From a checkpoint of a small transformer trained on Wikipedia.
Size: MLP 1728 SwiGLU, 57.7M parameters.
Architecture: no biases in attention or MLP, untied embeddings, local attention windows, value residuals.
Training: a variant of Adam for these matrices, 1230M tokens, 9385 steps.
Each number is 500 + 25 x the weight over its row's rms, rounded and kept within 0 to 999. Layers, rows and columns count from 0. Numbers have three digits each. The size before them is the row's rms in percent of the matrix's.

# layer 4 MLP gate, 1728x640, rms 0.038, rows 366-399, columns 64-127
097:458555509510493480517497517502477525501473532475523505448497501499494459490515494500518541532536512485516511492533447501506520514491513534519490514497470511506459500512515510505484480492489469
097:502508498528543507499520528507487522512473481514493439459464472491532514516482511523520525485497470488507485554488484535517504480472509477486501501490484500493537539470483490527502531467517497
095:467478501499505509459486499495522488507494558528483501514468506546482461490503501483506501516508511496556457484507467512478502540472506484525470503515482529504508531545490500496518522489485491
098:455516506481498462498509527533514449466494542527484468481497530501524519483506531527554478513527501532508537471488462494519521523526472493538520521518500481491505518440478505498493491485549527
099:499524501479534478425504493492502508534493497517503527538542462505513510475523534494518510551532493539525505535532490451492504468495477493520490520487506467537505501504490559568517475500548527
098:529495473486487464505498482487492512465504538486527527495476528506503478503518503522526501527461501484441475499526474481491507471509532496458526512477538450488485516500538540496476486547519493
099:485464522542468482496535535502482505521467476470528544467508510506491533441522483524511451504481442537500496487483506516498469516509476471498474501497526537509451466484545480477519498500506527
100:513499506500501484459522553497517519511495503484511480502490519496489558479472504516442495514466533504535535512498476576504508513520450501504510493518505479451509500475509503501513504515481501
098:465497518485503538484494524505540502490469496490521499461491541478473513552478494471485527487488493505470521483508483476508476503529469530473513472509478497527509506517478491534501461505521492
097:482487512493478516523483449507512477484494507471503457491497472473492486513496496513519510503491452467517464522509478484499545467457489452509476511485518500550495489511493532513504502488479530
097:499471462476514467458518472542513499459469531504511488499447552496476510514480528487458512488506507497531459489501494518523490516478456496479511509488504534480479533481514500488463503511486473
097:469504497508533517507523475514556540528514514511510525491481513502501488517545493515491480555505521499494518489532463532481479471515472512513486488513473497509517506504543493470470467501495498
096:529528515466505531479542497461550476502489471459475522521459499524514479503514513474524472528504480493531516530530517513471514513487537494496514469511508499516496448531496498506499497463470486
096:535495493511486481490479507477507514509490505491484506541484525503547519493494468495482473523478468541550495482495519498494490507510518514499525515487496512478498468509490459558513524485466533
103:554470510517495518549462505472503517469519544521489540499533493494541463510490509474473491474521464480457450494476498485501453468470491440501496515494487499547482477528492529501501512525504498
102:531516480513553466510536497517470492523471547520479481514505520509520527491500506522501563519493503486475545540485474456483513507512489552484508499488509502504465522505507468544489558491508465
104:485480464509504474438512508548512523522495481522534500503530526512535493519481486492479504516565563461527502481538483520499511522530474464552498504531499550500479474521498507494533500489495525
095:508528498518517482512488497485434506524475493494502513436466516501474491477509491519500472501475533500468539495480501482495479476451509491493515504511546484510436543466546570512429527475529520
102:490423519492522459516497536505469490501497496541494523470511524477483475503481500503518464506516477522497516504428540481527470470504500536524555533528477473492485465528503538535474506511490535
100:534485505508484475512497520462476513533502506495504487546512482507504509474488505530469483478472457501495500491537477554503448526473511526514514489510505478489504488504471467455498511462479471
097:504494496511482488512518478484514480479489500529497511521533519500515514487472492513548483534464474505488515495492517506492511501536471497521475535514447534492464498514476471481503494517499518
098:485477448470515464502452470489493463490489527524509509511484516500517467475485518533503502526489466502488509490488524535528479512536498474483523531501497526491522542476477473507547457471448508
101:511456506489506523497528466478533531533516479519485522515467479403511502522467520507469498499522466491499492509465515472516481554483460528495501560518469491500542489479505492499453497535479490
107:520497488459485500483498497477480527512528537530503498539473519497469546503511492493532466518543477492484518463459570483520505492505467478470483517517505550500538459471495479531498490466534491
101:478493500556470497501518526502500503497477506448499476506489486488491498504435501487508512534483510495531553530509482521484532463471469525529519469521482548442513552486503502458496493488493484
097:500449485534471527498503516481581498521517508526494510479517483493525503489520458523485480537483493495469474496460502501451486485471527508482479514519544491550488528522522475528463492547539493
105:488451426529480524502512519474481444487507541470504505520545476499495507500477494483472447483454491525519482509514473490497521483476489494502507462479490504475492500485487523493505540489528493
105:523487485526520492533505474510519499500465520509526514434547507431539513501469474485534508484511539473460504514484496448513497529503488501477485519509515479551466469460488479469469527528502553
106:488481475504520568529534497476471523516492514452512547524518472497453464487479502542481516481494540476475477520533455529508465442472470512512500505514515501483482524491482505510476507502442495
106:489512515487497498518527490530494503499492464494512470457492520495482511530487482488494474487525502503510454548509503459524511485476488439508523501510544479480457543512502517535528472496533469
098:495507495527503469511465502482494514475482482492490527450494475473545503455495530546510484512532489523463492520493495492520490489562503468526496452492473475527491492483501486474538521482486493
100:456479510494478500500471491505522506503464511551481507464490570497459498504496477513479503500535515534457541468506473469509483499553512503474479471483511518542488465486546523495518460507521475
102:451524440519484522502490535499476522501499521476523460523537519471507496498446505530497466507553483507438487473512507481508504530455474462496473495525499552520473493472518495502485528486483528
100:488523490506505493491493459465488475518479509476546470499471489517543500514512546468497498549510498489517525501496467457471480486487469528517523486492480470561482522529480436534459468527503520
# layer 4 MLP up, 1728x640, rms 0.0373, rows 366-398, columns 64-127
101:506512494483475525486475513507494514487513519470509491513520506485491486486534465495485509466453548519517456474490524496445503466473468516510524522503489498522494475502452462476529525501477462
101:497494491515521492463532531505528474470513530515554487469474553534506510489481507500480524434491497485500473486462519518497491522498516517475501516524543470467542494441504500506528441482480509
101:468442510500536526464532481489541504532545509497466503507479496520503517567496513484487527554451506514539480478483488544485488472504563470524468505518465503521503500513576495471472522519542488
099:462535494542469501502489519501506508473495505477533527528514481492484499512528508494503534457521544461514493511483486506525472492524545491528470488484536497476491515489508519491510514516502496
098:506516501489556475466496495477491464520446529527507478502506495496508540521481433495523496499554489508500460527482512474520524484474506513537477528517504510495524479490506492510464458542502484
101:558477517479535496515528527476534498499549510501495470476507492533516466461464516467470491531498476504471487489474474513503514494490474529490488480477501499516478486471476517473533503506475514
101:481449471498480486513518502519495468462519504497507496492501491500448525489512482546531529468524540502479491504501528492516488539475494540502490468467472531489459517487534504488493504478520478
098:454515499515503464480492530468490514503500488498512519555485473518542484534537474477533469530537494521514484480543517485520502464512522469518495484474494544500517468496489467523495479562546469
102:509493517451505517537456505520479477521510496481492494499481511491554492515539499531471518513476512479487521495491480516475496512437463503490507534508519532549526454501496461520496503534505529
098:515509490467530485536484493454484498512514547475477494549528437470495493519491522564470529502488532495506457485479534473513518510493487497520479514500474478519496459472468457550439532512526510
091:515529518508508550491478514477499486573484476532486489482491460510521483474467472485506527514482537479470521508482508478491539495519514463574462477510481498510488516496477494485511499477486510
098:502494492510484546509473496514488501469503504503497527566486507528500466574464444509506514480501504517489438517515476515537526542495477466491466513505515451495564518497492501507511472499478521
095:501504538477528502545561514479490499496522451483492500454525492541477515511492494449510488499498504507474511521581501530510537483511532523453498443483496430488489522542448519490489476516490524
098:516499489462518486512496526468483543499504506516490530536498523466543527504511499500510464489508446515483471488553522508504487503514524481491505492525504491481520490514516501527541492483514486
104:497504525525487440498459496486509503539451513501517484456525477487495488501508526499462507496516485501518518452471507524496521508504462464512527543516448515502505487466503488465532480489503532
103:518512512536471556525473523510499457502509484471506501467512499463532489504541475477503484477470455487507484489443518516517522503479517519489497494466504574436491490495483492505508535483503548
099:466519457505514493495490455480513549557509495517493484504479526491484500478538514516445514517547492522473478500555491480502516540498496466542492475485483514506494515501504486493503483514484509
096:517499502460507520494498522530490536475486490512587523495485506527522468527508443471528505435569510512462477510551483486459470492489510487473542521491549516474504503509547527481505512521478510
101:503523508501535517467485505484481493533453500448520477527500526537504524466476491481505473500479528480509483509540553510531512498534497480504499509507516555520515530470487484537502521501470475
105:484513489507502542500502548546535499524494484499510496485518506519522478512491525487471487487507489513514487474502477480472516513473487431501520513504522485504492428521488478461467522478562503
101:547517553492550517506495515520501533489530487519474487484499450510462538539505512435499463493475499480501467470495514498481488511518449466531510530500501438501503486494473517485526464489542470
097:524502524551444497486542547473532540530526495466494555505555499467511487483536505515505485500567520477534493474489497477449518499498478497523509480523492496497516481511529490493500547521510526
103:493521485512517507484482461513480490457525517520510499483494477477506514473499477488544510518506499519513478526521441490515494472498482447521495514528500509482460484435499508492504476499547528
101:454509476489493449520510509509433507488540562507514492522522475560452506531495523509484506519491529505476524528535485453511497458480478539469483502513498506537468514515518550526470489486482505
104:463494547521502478535494525516458554548492508447502478486508486454510487445522486494511466505512533550497510494478498516476521493492531513508530482483493543513474461486534491496505483518536487
093:527510502527555514474534489502447502489499536483515474529501509475498458482517533493497515484507523528542521492475493549495516513520463515497522529494501504433488464488460523476527518484459514
099:519528496509501455519499484480508499463489507515508475467514507457526505505538468518560521506474527469516469506483549461466505497530463484473498512520525507517501499493555506510518486525474523
102:555510491514492561513477466487513501496478535549507529521495502487495500499464515487518524507521489475499490528522475481507524465493476492505481514451487515503533505456502510515497534487507477
103:507485489506514510519465452522498491504491505511469500546522483516510536480490484462504467531516515499533471553458516453503494532465473470528503474488508521494490515482468481493474510505482492
100:500502500483492504494457562517507479477509487494505492506541494495509510541490500495480539508509507517495473486489517511500538467488509503553514501469522455515518500534465468505498528521508474
099:468493537501527462454528506520512496492499502458538486467517533475497500472483516550517504518515502510535526481517526479464495509525474473504505550513522506508518525495484571481498481538509524
099:513485490507549502499468502514484517512474487503509486522536525535507485521507493562544485498502479499515489535490490475439549482504461528481472497546502508538482517494498471495499485480539515
102:489478492499525513528500509470474532575511429516460495526506493526516519473483514513516504473481515541478486514502507537500492491497522432473508496493507480495473529539492520482495513460513455
# layer 4 MLP down (transposed), 1728x640, rms 0.0338, rows 366-398, columns 64-127
100:506463488522528566529534534468485516502496457549521528533487498496494512457494516521496490484483499487514517500481522493535521453542488492487531451496458486497483502501458497552499527522502509
103:523524542508492521503470516477494479515463533487550539535492513471516481496489493474484488468503537519462467520517534533504514510512539487472469512523501450524530504518514502534474465526522496
095:496450555519524521489517512502506464526514542487477504473497471505501508497499508453531470506470490472550515491520523446476521534505491463509482499515500479528493486519552522501473485500503485
099:464502469550501507527508516511532515517484508500542544504478502504516479510509514493475470556461525504558524518494481506468499503536449507495511538500486517521467474481493530480510516519521490
097:493519514529523485478508470537549515511494492511516562460473511512501518549478534495505490478493486500478504529510522527523474486493499493499508511477505510507521493489490440471511508523462493
101:510494506527520464522509499522470478527545477530505504502470509563482530491504519573467478495540550507489532545490489493509498495508555480504531522475472523481524520472506521497519524505507545
101:466501500509531524447516483508545476524514506494532485512519490463479499515486529446508535504512494461496506541492547474505511501454512505500522440518508508493499505492504446497502461509496511
099:544540500486465479469478479479510532496488458488524487477492511500504510495501514490482565551508469496517482478518521523504521489460494488453468508524463442506494488512533513473482520488460510
103:479480490502491524522501483481459534514503490499518480462520492534503515507480443521433519480508487470496482521474527496468525530483477462513487480498497487475472496494514445477521495458468474
097:523471522478466466509524523504481510474495517479515518467465516476496497529448482504457528535518495470522541471486501485496471500485521510519518498514551474494504502462502472490539485502451484
096:467503471491477507520463485520515494559492454540506511444518513476501463503507521532490525519457454489485505489470524549486487493532508435503506472507518467511489501510514542468518531504498499
100:515479504505512426503515526494532522496480505515478550501494480503509479461546451544502543480459495555529483485503516524469484503503481489455511509508498518501485480510470500492481493482481520
096:546508469493489539515531508487503508456484535498512504519533569447501498508524509513501501502503485554513515453527502492491519524543477475490529524492492529511475495467491498483471510512537464
093:516512523490530481472473509485519501514492524491512490519493502501535502451561497501497487518462523466518485474545464515550511492523516466498454527528535500498492459498490481523504489484533527
103:468492520505507467490450518503528526450463484493496480494570481505523523476478470522490464460488540499491507481495506501479468486498523494474526493490440475521500509460468503545528471528475489
104:498512495500483484533488458546514487551482452469521565503564499483479498514450477502469513522510467501501484530481531514493508496547522447494494514482483466523512516527451498457496517470558505
102:488542488480467478502477494500507471470482540526487481481477540490481511497516502467457453520521522467471505506543510517485550532503512514463518502547490521518493485478494486465481469507518503
097:512483478542498489538475465513492474493544528505488504535483470507535485540496534520501512526510512487483503499483467490507500478493569477558521509499528519539493461494496481470520479518525486
101:499497548470519494471486500481477524543493524472509526508480503469496506480495488492473545467475541477501503469535487484501514484546514512502480498496507513507511491544495494488478482485496494
105:502533483476517484454512504510464487534480493495543512469502455528466475499525461502488482481503495531527474471519470479489504503459487520544448493450497459507510467506474492501525515468489493
102:461492503502506519483479543486489500448496506509513452452537498485496525464479464523500485535491483492488492486465488524545513506542552520507455507520506511490451531550470483497489530509506484
099:467516518513503530511470531515519480550475473469505531465506461530500505459485460508492565454467457539509504417484478492564496475502499489524526527509513537487501539542533525467505531468492516
102:467481521491471496483537480512464498459526522538547503474492492510496508491492441514461528513491575510480528529485496526489495526489488470529485524501522479500535491516521567476508547533484524
103:462535502522479495533503469479436457461517491532484487437519503477485495508439494525431551475490538496481505501499468525469465541538481510509553470518485464499469500478489485458505470521474494
102:514500515510514526480473476510532552493489499484483540490500493483538494473498494469518504484454516529468432537501500526499463522500462502476509524516488549499443456505489507487490557471507476
095:485553467455500506477512524509498518518546549484536475493500520491507525490500513488506558511502482539495486510504511557468495498465495528497487486475565491493499474481464518487565550458448523
100:485493485473459534496474532500528517517494529513521516493521497486461493497459507502464442458549525441517550470493460446476459481525512504476479486527504490450526457490494451500508487479523511
103:486480482540462499504500457484458523510516490507480528520516504504529495540556489480484565467509501533487489507528460508509500488510524518498449500476492499451489542514470563484474523510492506
104:514516518495435478463528438519473506494502494482488467510547500516481517526496516494510485494462503518479520522538493477478545515498537480485483496442503502510481516508491551461481520484478507
102:535509564526501543468497510499489505492507518502522529488483499485478487500523502533516506521468554538472486539544463502463503490483515491526526460446465482505504462481496506478493499495521488
100:514469491485454484504482509526536511513480507500494497496474502478504473503518518512501518504527499534536482493520528500513516462529534520521497425510545485529525464498436508529469493472474485
099:467464501486486499504499488488504481513510525482494540515468532503490493505479502539522486491505536462471525503509520528525475513536515485535497510506482486524510440506515531534503546500458513
103:557454521516525461463518511497530481491523495505479535466495523494502521501523487505517506467528548495510509528490498501544486466500532487537532534474523477544512521473513525456504479510513481